Each number is 500 + 40 x the weight over its row's rms, rounded and kept within 0 to 999. Layers, rows and columns count from 0. Numbers have three digits each. The size before them is the row's rms in percent of the matrix's.

# down: layer 9 MLP down (transposed), 192x64, rms 0.145, rows 128-191, columns 0-63
# gate: layer 9 MLP gate, 192x64, rms 0.168, rows 129-191, columns 0-63
# up: layer 9 MLP up, 192x64, rms 0.159, rows 129-191, columns 0-63
down128 097:427546488545565465548501495527485433558490498511503420584520537520465461526566473510532459531536457524558519503475514547495492426441450509503526456506527485451593477484470478502430455536517473
gate129 114:493451555521494490454466485473474488443500495434582510425523486553494536565482524527573519563483480568491461502524532520485507521470443482491591495452514469476462489541443501419458510583538469
up129 106:501502559531537573525532455515556599483428450481484412430569482503478450480435519509509500544474539496448468474529476511530525461463453520446556526524536525519440528464540520482495506556502455
down129 110:447404489484489487470520509498540484483586532530549454483501493510578457571461512533535411520531491538498544481543451468483525474546473501471583517485527530476556498538427453498445419518500497
gate130 128:498523451545411592476543505490524511415489537531443492438518474479467498468491440493470502487445466598475469528582583490489521545442452501528516479508539504463470483496490579473490521520476521
up130 123:489567515543527493400501512445421482526495493510521481482508505529477458500496427549539498423453511541488457488516589460485462580465494462500486494442526532458511505569508468484572499568482432
down130 117:547455529520549577485504507391436517447514443479463530477435537458467531475450482528471504449508472525467517511542455514472464472519585497475538481517539550476505511528523436582453536543527547
gate131 091:526527478453527499484529516532412493511463644456460535442504470491483476572485415437520447544465517478499564505537532485490502509484504446496489514486529481478547509490511535579570517517478557
up131 087:510542479460521531546621546458455544498499499488429442476540505512493526521544526443419445518499589507507546491553524501528465476480475487520478475436519539530518464508499485439538446495411472
down131 091:471475472507527457483474500546563516476508538604493490514496513475497507568465467471537547507510584534451530526499514477470480452564569432508512482449429496425424477483473544457446470478552553
gate132 104:462519543478492493436480421537524502466442510484534462477581521612494496476493536467521515565507503475530507531511545563547537477487502473508513561420510492465551488456440567471466532444484426
up132 101:544437538481531456525515445550572540513471507571508495452469450515490495431464530488492586527533473522476577503463425501507482495517510446531551515557530494440449537489459472560502493413526539
down132 100:463522506486495587505501482500526540425469484519490521564458490509454419543433479534496528531538542497540560529468466474500530451523537530574488561419436475509483439553518476474428437528526488
gate133 111:510525520583427513516459428491434432461504503506534530480525500451518448529527530550456520488445490515551452475556530564527550528524510488527477463480516472453419409510434474568506464502491465
up133 109:546425523494536461502496499450535543522548454524550523444460452459458583467462560527522555533524563488395472475533510509512466509465565489504535472510512526561493499484453482442477441508491576
down133 109:418509560512482497484505456512492464489553473555454516520480530479512466574403457472555542572425436562513542499505505460487531472580440501511526524462495526464498516573523488537471491439530470
gate134 096:424455475536388545552484536455459523482459515496470492526559596441542491481516461548530554506499502460511530521524465595536550498486530494518494450479526473498517427525474527529477515475545436
up134 098:544587531546516446448485525507459494489528470486459496475431513491446477512480566521403426472519455477524479472530455514502500459504497542400529495456540567580457540521551492494506451525480532
down134 099:479516466498513527549487488448504485467473472477477487492515520498572460500528437525489498567494449467510498527537451512483466565503581456602439429537532522496578617485458475505513443491539480
gate135 110:478544453536447489550582446532466447461500529489470488514450494472475455470538502452477542460530497529492483483504531491488448491534530492449570438412553533445570572514513522507449501443576526
up135 111:462552445534499587454494500464487473483536438466550478522499540503521428443520390498461471508531530479529446495588572452501514552472491459487512488483540531533519541436504500563460528553494508
down135 111:441526533530513520519521557436443495569558433542493509536502493490455573497558561492563405494447479496467484505498490477492492475540471489461424469466512522499527589518463554479452495561528457
gate136 095:495545536534558434516480511531523486521598432503521486515495428588525468475524495492553542508431433451516536425507536525475441516515525549511528474500476554508512498445465510494440466495584458
up136 094:453569446485492501518527541493491519460461491477467448559474597547504505570517485500465425522502507478465579462458508472523484539506556441569432510535522493445558457543561455498454482515454495
down136 094:416542461511478516505505474490501537514567535542459517491480465591553528535493459565551510505535509484476510496495455458433478595479438536533511425585492459472469521449529490476479423519506537
gate137 094:537594518486485503484520464478430493480470453449478548458530574559503440497548577538539486506449534485488444459422492486461462562481483429519476580526556533507450459490465486474486519509496539
up137 100:581469533565426465532446530525446538508530553538448516555585500508514515496517544461466547478547471509431537498507443478486408535469529543516533497468435486578499460554509534492500526484503506
down137 102:440413483522574547539491450505528497490522522545532541555486490503540458508550487479501409510544460484598526507507535508466469482494581460512499507420540496489556433498461487494431453462523470
gate138 114:517515484523503549507502523569505497432591625525521525440501536477425434477509520471450498539437515545539509463472479496483520499460448489450569467506512446547501491505474573491533496551489449
up138 108:598432499553472492542525508510579496533492438489452509477447468543382518577521465517539530437493491459530475478492513500473426525476563456474464504531520547535501495482469554537481462523540496
down138 109:506498563488510533558518486464472494567491430446527537433452419554548553424509479504562475469496504487489517490580507539557516430467556510481511483463469445498508471489553468474556485428475532
gate139 101:478496473522425482518457517554488477456512504479481623457489467477518434505504533532495492471527491498556561514490507499564492569439487475527484433402461504515533440529494532549453534416472530
up139 098:503477483546478509555488471448482487439466447496457553541484559452457545437504530512443491498471544484514582496493492479477480496449584400556501538537443558491524542526456457561451520500492548
down139 096:491555542567515507560454459427407498487515531520506405549521514462520522489547450532524431535567512465453525530522464541461525573476514483518471469421455502523483522550497448495471546490467512
gate140 114:467472446502451507528480505531499524432531595478478508424504478488492531495515474497442514525402461585446512492522572536522592472457435503537521442464506535493502473503499470534512528584489535
up140 104:427486509555488507505472563504525491544477503446555481478403501524509443480511484502508545474556491490484433493454469441428497552542519522500449544537551413464489483489488538493502395550446531
down140 106:522507489492514549516508484544495465565522513475431465533528493522449511468514503482594456464499575474519472476484491536489520541513542488510561589527490451467488445522454537402572465403449502
gate141 102:472473464513490494571540568526510487440503543519457578467424575496503460472473451513549498530527416537513546456508510487540478506514517498424583407473500524533503447593484497497499490487497497
up141 098:523488485517465380551433545446532530466472495513515496518509496556512511491544518526554477491503506517448541507480479505430476541517491411583495533510496524435510511541537520472564434553409472
down141 104:436450475529570481460441527476545476549436481514492474561579499466529567499509582519546498494569531484444487466554478501524537459464512497530513513547465444475503537502431441538548440457523502
gate142 100:420533427582450488489508506522481424504579491466489556475507558447475471541563523478450557474473481540488528484515536495542474491454468559455558437548504538492541496524441541539457478462501526
up142 090:546518507488495505473445480455523512532490573416418503485453454480519500471464558569506518521570535546418461472482537486606530454542528537487490458516557440508476457469562470480479518492520495
down142 088:443540448557479440476436537542577452495485468474476439487479537472499486490544497497474551444484474477472519516571473479454574529522460551469464561532514501513534581557519455501534446537438542
gate143 100:447522529477506555511535458502485493502454575407468446460539521545478445491569571419503543538493534539548510441480470572523479480495465531506476443485519522453511549494410467527479477508456471
up143 096:518501575509548519503534466473462521543468493520452482439441481522439532458522585450477568446457533543511509483455503567464482524530442508492440583489545533489541520465501524536451513446418487
down143 094:476479475543609561533499573426508514484494552512488465528451554541491447504559550488475482436489488529567484515535467549539451407493525496478458519501516502467508462473458517512468474447565437
gate144 081:565495506415515534473449490467532468535482458498532528497513489467533580542453487490526467558501506620544423546439404449465560528524493510500479488551470504484497528508454486526465459457518491
up144 092:450445473462493489544513497519579580498539495503494456570528525488485422487604519528468548471509537433435541439508507487501472511521528474422500496465532491480550538498599527485468551510524512
down144 091:560473487488484475492494475520483470509443469535557522466495418522448518429519572515461511480541493484513524567583540507483531597538478459582560524506471555514469451501459426452531493486494457
gate145 103:520433471542536516555484501562496515480544475469518509474503461496470477487518553443559491521455542485556474398546492570510510435454533564490534456471535430527507477452519469529533470599481451
up145 104:400440496514500496470520542437496458552556489448535511477503442524461483550515488502463551523541441507468502521454500492479447475527465526459563404512502517489524553510582536447538567475558533
down145 102:538466537426445460474525487525498500543504532501490513538475551522451585508457487460485531474504479506497525469494469491462451640473499487500543459502535537453526500472511543457551584402469540
gate146 099:451543493498446586532541430543479469471507495536487445506549503443446530510508490530464540493468463500492489545450509484456462500508585476536531510547556491425536492405506518455535447489586462
up146 104:499590517537539554432438486481463555473527515514473472507523436481482500511568603523474493556480528530488477464445542532490493454541506451481442513523535440425460582455526522479477477520465479
down146 104:532490524445512457406498518473401569436475479517515434501508486406502509507541542551480467524540510480480457509548509524530486547549529563577525552466537462552471542451456522484513530492476478
gate147 104:483497509479484518468529510583454536454503529499513627493495519541476463561520501518490473530487500513456574493459448548474499510457447483493498432515504490467409496479508520474612480516588545
up147 098:417496500498477489501484572505485552494532504512484523398556509525478449481584486533434461588549448478498533457492439429518572520530481590516505462526489458487503432490495508515538493497501535
down147 097:515548502435588546545552496469528528441501454431467523500427488466547522478440515511509474469528494396518514519487477502561475521516590480458428497538481492528508480540431556468510519542539508
gate148 101:472491459499509471433538520622515498514514451491491500443526471594560547523465506484506483539481486496468477505447543529477559504452487536491552526427546452524515421541537537489560423488466492
up148 094:540401495520480493532424480504491458518464497517530579455515504557493483515555479446585482488441393608488523516457460498490508448464466502488560471476493538549516495555503520471491480494468518
down148 093:479506480487461483410487505516496581475402492517541437551511551471476511486544456527544527532537478509517508478500413500474561471545474581472539488525444436457472530523577495535458465541471534
gate149 111:553502472554458453521471489535478499517503504490525520420517529542427500479447491475427517458516510471457452505496513568520522550547424583491505476433567555533453444442551484528477492547445531
up149 100:450488461527572564418538566458502483497479489550445509522490499475499546515585487560515528488524471476591497422564484497490469472431497429454520498530492478495533474567477436472551485509471517
down149 102:478469491469448532477483439544484511498514516475493528504547572470481488501490540561463472492449501523546543537562523563457565599453420559486478567468511444489430528483544518473428497516462472
gate150 096:465516474468498462527489482609456500485458443451504533491460544510476561485497501561488503516488552523459506432490527547462510527417439518488549483409501400531456465517526512560441483513520534
up150 100:475542596463525501481517450551439432510469514520453493489465531450539394526498467494488517578505450541506468538481508487454568456520471501438554516454525527496535505506494575539444517566478484
down150 102:431492536519514488448554507536520526535433543445551479504521539510439526535533512456547514470505375546517456450502536449504551565477538445500546495488511510528489509507492492408537458488576483
gate151 086:478455432505499503486413509483500574509471473492506486522495466515540520438537516519494467497472464539530572476527484510459495549434423540510532506413536544604506477573481507470480405511513454
up151 088:500502528465537542461507513456508486578537520510493494460457480475514517556425475451486566513588455571493438513439461571535499486454485557464513462524513442512476538449512559576515537486454549
down151 091:530466568498479474512512493530469492436484511470500600483514462541505521453499499479500570476518487519452472488568506446513505410592516441460532489580514552486401482497520542437459543483514493
gate152 096:520468466493487498529489472586547439574525506510532550508428516545506492393500496439474552528436446496471458415465471435514467513452552542496567470545519513519545506462477525518473516495534528
up152 112:481442559534491546474508466557468573479453489485489517491465517504540527537473480491493563503516554472544434479460455454602469486479535452526546532474517514429551538468503452591425506546470498
down152 103:450476560543567502492602540440474481447489489504532510468543490559532490457496466465490454501469424490491495499513472461509456521464554485561441482555617463549544541466522512515448512501479469
gate153 094:482527452543495498492493548480533395470550540497575449488435421543546446513569533468493531528432536526483534459472551468492483463514539516534439493506535507493501495460434485497509453425569495
up153 101:532522456528504426502462537548508462468495466434487435524480461470489487545500506501491590545483473452489426505488547482463548521523508510484471584477591467484506522465571504462501411447479573
down153 107:535487466477525489474504535487572462485534525467539423410491516536529463529523503487434494512472572514487514532462601560471514503559499514484500482514543532477474551462448444538544439414547549
gate154 103:547438509516534534463514482514458479529493537453506508507576514538448544418424501462531473480468535510493509478496499520481464506479391472524567558495597547511539466450468550466461558545463482
up154 107:540499501457447443412488469516491508527463504498552461536395515481498424516557502529527472474469450552533592461542457489569575533510554500503473552478454542457495520503509486526477481453552494
down154 106:500434537442525522541509468534520524476458548529496472427462536497546422532538515444542555470562459531534460485474496461527519439440525506523560518402564512525522522503479426466483550491552501
gate155 105:434528541472526547502454551499506464483508572518518535439547429535438522525525514527484503458497413445533491561539470535477463462445465503559502456491582481451518497467509569460450498428482501
up155 110:511557529525473536476501517503514507480501525519530557526487438490427488540455389520463477432577526497506485565481464459515434515439517563423500513462582492461514455485491542487433450517485532
down155 110:497454512542471515460498553490458539452457476476517512544562469516495573546472582457462402523493533465435505455557537562505549541504478475537522476510447483505408506495505453529465537561452509
gate156 096:509567487569492522439503507503538523492518523549420484430493454501475497482439543462503486511562508483540494483568463526448473522456509569455552461544472477570457442401479484496537518464564523
up156 094:550454567543484482489462476486504517500466485473420543454477530510473518539485541458456540590491530423533498441389542516542542503465471527492590567448504533522506470543484478512486515511444482
down156 089:535457525395486486535462410553493441505518511537484516491550481483420556466471531462557438479522588508443500499506497539477519485514559486462513537495464487502396522531485540485534570502517511
gate157 109:509537523537453494536505493509504573547488479437451478442502511474516424449485547501472501572433578484490483459505444531446516502521441511564491505456565455508428535494414538501459459537536474
up157 093:509454505410556507470519569515493496516491464470551472498397523547520519471538445368476437502519561512518456489480516463498530545489489476524546525525493499491487486572513458515456471460449566
down157 093:526504549550478516450546456454552511544484501527552519519519514430480497461469496537529484495485518536521469515520544503451477675477483488479506446433477474453493471484490586459496527465464544
gate158 125:484479407546449505507485448487500514458494570532481503475559493493475515523466546445460579505437487549486502527505524534524586513406432502482527465496582499498434479529447540524521501569468521
up158 104:535495511521523455549375497494436538543529474517499531470523535523475517559566537506473585509475431519544486532446569544461467521493483451469557474543541495527528489499458488542436565472504464
down158 107:490438498495561537554480505471588527518484497537476538460390554463524448445511490498488452532454471525518454452499470522507459492509502537515480505523584553497515519498524402594449543475507509
gate159 109:444522491559512518542547383545534483449536537457445548476478466482466433484475524401549494492466483498519516539534496541544493476476468489464519460512530501569490528455461549442513525493552424
up159 109:503527381488442490431515522486509445497496575527521445511493580511573457494539484541524508477554491498458464517458570441522505484494487509563452452480468469441493460523571511478540498564468501
down159 097:492517498438415429494509522609543517479489479482490558479534523489499499505485452483505527555530475528450531470538444482518539623491423518523523522548590451478512490508473521462524483544454512
gate160 119:483519483550434518434512449542540476428585527513487477500471489464513494520500523405501483546480482573511524507476475519465540521469470524515465491517594510518451462481376477573476479538531486
up160 109:571497518535504529475481548506551534556454566448491551474419500484546488440505476511468494485521485436470491525554517476554429499434563514556543463473437461546566468471561496475541535478487546
down160 108:562557514509507542439481498560472487488456529482517541435495482469486553533399523476470581475439517518502563482521577490468554490487441519424503466481472478548458528507505475452523530420546470
gate161 098:470466453488534582529514478506577505499500513478505468474447452497560509501484527467542502595528454475502481541456508508537511491519447480518447461449586503479564396484498531452541503568534432
up161 096:467495489470462532516462527503535516432601507559475554498523525447492455434512469484471504495465485524601479485466466432541449494490569522603464491457524523539525522493547430512514543467488461
down161 097:490454512500575538490444430513539515480514544524493496514558484511493438494505515508555466505406450544512488477471511433523551406411559509535574487558524488498541527465541490503495478419511526
gate162 111:553472451551474535549506408539552535520593477502559442424455504535515556504444553458484529502420476477482495472456491475473544512547489514517566501492505428489488455515467556487501445473497474
up162 106:563431470499480471586467492526554506520536483502517454497395478595547548462487496447479464494470441483478530463501468500427483525521522610471523538488496466498527447524506495476433513476488539
down162 099:532531517495473465499494514506498536589493397523480550493512532478498589535476456495490491544534570495460489468521509438479483480517377470412478518508486566472577449482538466524540488491513477
gate163 108:519464511467463486549449504432480537527493521543556565457501533568566566514471464474567530456471507522478448525469446489504534566443473585540542493480516477539466463496476533455427454470549520
up163 099:521481474481505502501411414508527532467539531484507541516493494490488517525498471520494471527472468613461522530492450533552548485512486491531494525528500549381409562494455472577506506439486554
down163 100:574459513530447515567451556503554482476474553500459439513499535467557377583466453592445470461473488533480471482487529514493493454485514505538497499438511538483503499520504484463504527508570533
gate164 097:493476474497440433531568449577455480387474461498543553532537560542546480513504405503523499503509559550508529481499494478557529486465480553480537444469501469482420499521531468490525514530516548
up164 094:472435504611472420505396495508485484495488498522507482512483518477494559500486556470517538519432498468418494538505472514462526526467540427505514529542516556442545498536421486515494559556539468
down164 097:532522526494458478472493535527560455432487461519539530407530496453524551448465466543488511479485527482498517513534458550474473451550458515501455407510516464563513578481446508553540474591460542
gate165 100:510541473523414548514507458457533472495493465477555540484473523466527470462528480504502489488397433487454577511477556460549511579507517439457557487445565505523561528547507508480476450495568529
up165 095:525534499472553435453490497550510560471501551486481549488564424504476509495505506507573493549462487515438503442482467600485464540478473482556452485455467496425513469556463526539540556518424464
down165 100:546480529451471539459499501550549453491459498466444530494449459488475525506450556419516557485552535489503442449516505570445537438484499503577597534529416504517440497477480493471520541525497515
gate166 090:483482425441487461529531526512542467491567521492468449501488506483482448498541464504484516440497513480492527439549586517444463611479475557412557502463561470510525474512547483544515440539522535
up166 094:430509502538547537486508428501538527458511452513491455556523464496472493485498468546545477482463522442510521403550490520535457473493540522466518530454479544425543591546519565520438573495462457
down166 095:514520488514508530503500544476424545479545532432489465422520586502519566523459521569521446534522494506528510514460546514467474463473395504460476435450515533534397452531512512524510495516474553
gate167 108:504461480545502542538491454489573464482518426499452402454475452498498549506474579438539539468437548526527460517498502570466536495507509532498504432488467460518450531453469476506456457516593492
up167 104:435549462538490438520493510522469484499455517481501489487542511511596542514492448543471418480524541495480436511467398543554554498543515543502498472502555456463467478453563534411502503525444484
down167 107:512483509507393419483535503520534545565518503519427530449493504463491496504524464536508541477533555509477461447489538540449537605471443531515471483590459482524488532472538501453489485503455575
gate168 123:479473502564482511582486490548503470421591568455498537468489394499469484465493579543516503480476447513491526499540574505515500526449533529471496481545510469464437477512523484508471499454598493
up168 109:419583450509561484489514555567479451503507515496532446466486493530474486522482444508513510498483463511532511510493556464444531540469506489489455490541489469375546544447576444442462465495494558
down168 106:519493467485448448485471523593527511475494543439514491439479501513521525496485540497491535528446561473459535563490496514506573364473574498536523495530511525478491474478506547511514410418471479
gate169 090:551520504425500533480507521534519573497504490503483462500479504515583442418468499487493494526512471519497503483475453417568512526418516472488507541450523413506468473444498540609563526479554503
up169 092:506499472529544556484510527527494513444507437460516465477484509491525484482544619493479537497466498580528528616528441491569509465490491491486521522455505493531552483465448499533552436516557411
down169 090:571478463404559477542464491547436510430482484490484538468499529507473487447504560572514427518486514509552494519574578458499485383561515500504487469476499546500519488500502441473537513489509505
gate170 107:565476512486450443475532489592535465438509545431481489484538547588483575430490485442501466456495562467542560514532552491516502525433507478537485477491459479591505530482520509510519519546470510
up170 116:512523454477473531501487473514497493491480438491545478485553561470457411449538513421529538408499497508566532513451487442516530492478566484531513474565473592492578502542471531497456546495450539
down170 115:490505476533532518525505457543534522480380541492452483480582524500469503423496437483513514530539551548484479547501478482516508382527581456567537517436463504482486528470497436491472494540503514
gate171 087:528525512459479479486507556588493500438547524509454485544477465534526508415454458484534491482508511429530558443526509559470419533536496480468565476471595487523533539461590512550478492519495496
up171 107:544542497473501441497473494509541551504560491523418479489504439498464451479536469500615478549454477465497492417487504494475515563572472467486545425470502477520504555578564460561505511514488501
down171 106:501505501461478508499530481469473488515497517410512498515485544472493500552463491481471488565601485522490444449475481493527546355539486507513426425477531561572485511519587528518490489530506488
gate172 108:495475509483511530497520504572398475460565544438507494446421538486524497525454494460483437517432483575504565500490531506558483508476474537524590439550532521543526473506459497527476531523517430
up172 103:541453508506564507547454559511501438481491472493550481441483537516490536482468476482511448455508411477574418552543485470461506516479531520532408526464488518536541549418503522477518490413468524
down172 100:452555466477509498519525530480441560487579542458531436459451441465551495536516556505531469478458477454544538499474454498549475534487565515580458471509415457472559530524495568446517494522474497
gate173 098:484503481534455489448555558530569509491501591558471473461561508561488488457460503432487546515507452543545481553504516469411512518522473588518530516511496456437437468453475475541529466516504448
up173 103:497538471551525518579551446463495440506477484537443479486488453614514505462484433459508440459500479493469571547494444508519521476481475426556491535503485501476417577509511445505469461480469501
down173 101:544531489503448452488542520432461536484441507517490457477561554542464451518484534522459416486545538524463463501519493531481501586545469510462555571476496477459436471423455491476591497501536502
gate174 093:551535541484510530502524485533550458522495443437456527484547437494426573517472505496577473461470501478494456471551555579480482513460412536436542512519494549550452517461544534485468458509499443
up174 096:575520515445507455512568516560498518486502567579498568490520524460469414455511476464405545444513493428514470548454519455477566441487488466520450506490509464523518512437520521505448509518531490
down174 095:512519482491449513497547504433468503405423467488490473517480463529452507521555536509455519444490524539514538466480427548506458530542472512515505548449511514528487495469481634509615494484524490
gate175 090:535496465480523519486458565464551405536506541472494545525489524508474492493544465447421533460508501511546540532487600466495524466485450485544440488439470514547528520399469546542550454534525514
up175 087:581504550455481430505532480518484547527532542505527511452534509526468494563499474471478527603462576491483466488535488472558516526504527514489546549459410445529450502479532485475555460516602507
down175 091:477511541503488464521474550438517565395529466487556435440500550530472450464485532453496558497488530515569553492448499513462501449471531573529490499503508519540466588506485524530567466462447463
gate176 097:483453521450511528534521471510513474514455544475404445492517447480539494482516519534454458597471515521482479507531486512602438485515466600487510423557533492535467474517464542502534534467565533
up176 096:561529544543483487476523426504509519521477497538515569530521488550442513479390551470483447498473529524480498425540500449471454512493535550573491545460509563530432431488492470493464560508450465
down176 098:519552494474559510471484525510501489488539543494449497507540504489489494509496629431555429466441502510449500509485569551495577507445471471407501555529530501447462454490496531466446487567513505
gate177 103:433479519480558487542497494479538443503547511410502497430405500579499608473479530441494488480472542482458503453488552485492576481445467527472479477491472447504557503490505458490466463451491531
up177 103:506552477483470492423438552467445466467498470550491549526510505472524427546532495497533457518487479522497474529429458506536458489569645471495439532504531523485506473502518543551534479490547566
down177 102:450499490499485543483503493548419511476525589451521481557483523521501439501526470498497503455421458528530521532507493530501485539525558554555549458476595497420429545485535450486439472544537468
gate178 100:486530416557457491590447514564478493407505544525518554455512547492524478500515484491517543497437493547538503532499525477472548480552519496472478408456502419554486483436505502545524519563521475
up178 105:445501399515493503524561492542524478490530508499535531547507613481544451519413497480516466550449470478529492492484473467524516462507450578522493515410440498591517480527504518514474521530499437
down178 101:521521554506552484473511538470464529388492527555536499518484521510490467506514502518518469442510459560490538605499489465487467451503500516440552496449449497500412467469554528548467571503414531
gate179 093:537529521488509574512486429532501517522440509524443488424477378552452459486410488533522494536522548481561488483488500516463455523496515548512566493539545487533467456580508567480498462496523480
up179 096:504465407537538574502451475510464543518430435529430507532531518489515414518460520453497484524483502454488490414505527579458477508516514537533482531522542515492557502522566539439479571535513532
down179 095:512514562473527544522472485462562488457488468498582449538459485504500587468535516575425519459536531458483566549452444461527566453480470533524496530472461494478500559458467415515517517517526462
gate180 107:526453520539492519409469453532428486468532542444498508508455422530469571500513545511500543478515486543546551539476458529488484560431537483475519477516552492543519444539499469419463456584467488
up180 110:525442481446490443508538519545547511562509532532441518540470475490542431532526499545469508480469463406504520535426471454556533518490521516544511501497545509537586514479433496471506562491465400
down180 111:523515516519517436473500549561436470489560457499556440433504507529500478425498542545528528522569497506515529514455551508455520504347458527496492487540442473464531544497555498512467506530514516
gate181 091:544491479546488505531476524558476498430440525457448494396451494504477538450424450492522528518521562545543516507468558486480545508520484495534464451508466446516555484469488475560466531448495605
up181 095:459605465468471480563470519567471464448497510517440468529479502520509429475486514552455553493582577501504516497441558520540542556517530500485509531507446474510554508510504567512513474448431456
down181 102:503420517494497502539421452500517487464558497570461455512495507473484456572482470513581425458505529530436490486560457551515525528544559535591512522473543527452507446507510535494466540485541452
gate182 086:563477537456497550541410549612505462507431508488463529470493520492492526497448461525574436523509504535471522495530486510509503510480515540537549507449456449586474489486509499517504528435588450
up182 092:574552491588510487532514531480416559529507446483436491541477544500493495518525537463472497471498500466519474473433548571570411467487478522498454506491544527499565534527406511536503488449539507
down182 092:455501573460495513517422504469553506488514500509516518551504532456526488455463543499481477535535578537420550475469511494472504556402486537482492569522550453384481555539493488493503493499443538
gate183 089:496467523526470576472536475577519479534503489481519475513520443481505511530464523451468524466482446548458528484512620538512550506473500575520537510489486568387439459489444542489485538477473447
up183 089:493461471527502513474503472484396445525453477537502492524461411548497522567497490441459508556552577585516450452489495462540543539489529494518502526547519477548485442497413541468482482455535487
down183 094:509524442584574458584496523491469518503404508480499449513516436544550552484506452478482438500609482503484471535476476593483508503524530486512460554469530468511520521510426515488495454502484470
gate184 107:544509511502468565493475447495543464495520510557533501484455484461477474496442560479479527487474396576450474513489503520456473504446498435522588460505496596439565556479524540508466516460525543
up184 103:506512470460474525506503422537480590468443527483473527439446494507552545542445460570488544483569512487433531506484460486543481508527515547431559486517471487588506487512553548451426515466495506
down184 103:481558525541378462448548521482459494453477470469490474520523553524440522499537432452501569503598485473491514545456442513497505610506521501519507473552528465499490551498500514506546460514451507
gate185 098:475508417474562536521523510595545472475482516483476523517502533487540526501552576473492503455474484483595476527464507543541508504467456486494509508507517423437544474416529452526496407532539440
up185 096:504521511597443446514482515462521447551525572514491484457507452504518493502540573491470447455506557500481532532467479563490433461466495506462483450519493477529453571500421529491441467516566579
down185 097:543461504535378511478531472521494551495494523523515512435478493491485526456481454483462482480516570530470530530490421566478480620501448523464504527454605492502463524462478566469503523522491486
gate186 077:536494507434540585507561500479472562425482519472501506549417475419523460503483483496458427477501522493589522492559499543560516537513506457506455525510473501553538530477419455494525502460529551
up186 084:433566488542506588536517479451513530475456545476496471534497491444512493489509511491523451407530500506530536492552442586504512475599522490520440493454500510457525475536462437526453416492542497
down186 079:554486475444582558508539471580536429462448560483504490582430502483456485524505497519487399427517523471505482487492497552524563450462523450498530473492429498497480519541512490498553522472523475
gate187 095:520449480514504550555485428466501515527549544449456522526448449515449474489513535367489531510464489492512471466439526440573483477474522486499575501526508517543557527478469578514466512467505570
up187 100:533498514490449468553466537496443508515490530510425519475476493473538477499512493499434457583449508487485546540501613482484521503595393458453505493504503456481526473485545519581515459437505520
down187 098:488639463526456491505537534496452478517457482490532440506581496528497519493454513543516499505545504505543490490556430409457519524473439527517483470495484440504446517523541435499549464580475495
gate188 095:525522510532475450589471479545407492470560462564456513488513503474511445459512536507431576462466511455541499429537485504561440497456571506475492476487520550536442431507517523539461538507518522
up188 103:566501502453501504543516493475434484542478479398537481488547539479506505441467502517477480454492550549457504555460571457485471512540482523509439534581513518481498486456421519559588486541432517
down188 103:500459465534468458543464455563541544488482499584471558492476451570499439456526524539472483514518487496488575395489578485449480458517544503527500439551552479480546484491478540476518473532518433
gate189 099:556509462540507534524465468593556466513521508412455544470499442483490487441510493443501518456524544498503523443473519503477453486510553575515544513513493533579535463412539458483564457541462533
up189 097:530459545491509465485552555477436512537536489451475514511477473491453527471512585573512469458474498454493506449435503566530465573504444451522478538487522464484446491511507533553436427531400509
down189 101:509450551542434517488475469510464533555488456483544531530504454578438466477446548539488460456446457487557468458523548475497510537514488494424489572507583475487567535504441545539482565487475512
gate190 085:471510477492485547480485514477527440506466490549535486445461470466554537474494484533527472452469391554529457504551487484430541528533496493532498447575522477375556492475538456539546549489486535
up190 088:503457534500450414511486472594540479505471578533480563525496426462463459517524534442529542520497460459526521507470443490474485477468577515470495515512493531567564419532439544497457474471521471
down190 085:495529475538465532539468510459438531441462395460519459532503488479518478490474465571442496486518522562570431450479550442473518544537509468525573482484584542480545548447516499527537488470519513
gate191 100:532486504483476572493557446468537468476534497518432520473491473554563531522440449527460485594509490484542536470483500470500460513515502487474577455475539532461395444540483592497541469501531541
up191 106:467451512426537521537471544446532508504486490521553559477470514562551517556562493578450478595501485438541517486526530445524489477532534491415471491467473487477479427549540525503439523479539538
down191 108:480520541462476534414500551490471530489474422438500494467479543510508510540551428569463493540525489432510564515464458468510483570550569510484488532473638532486491490499497488501481502446522486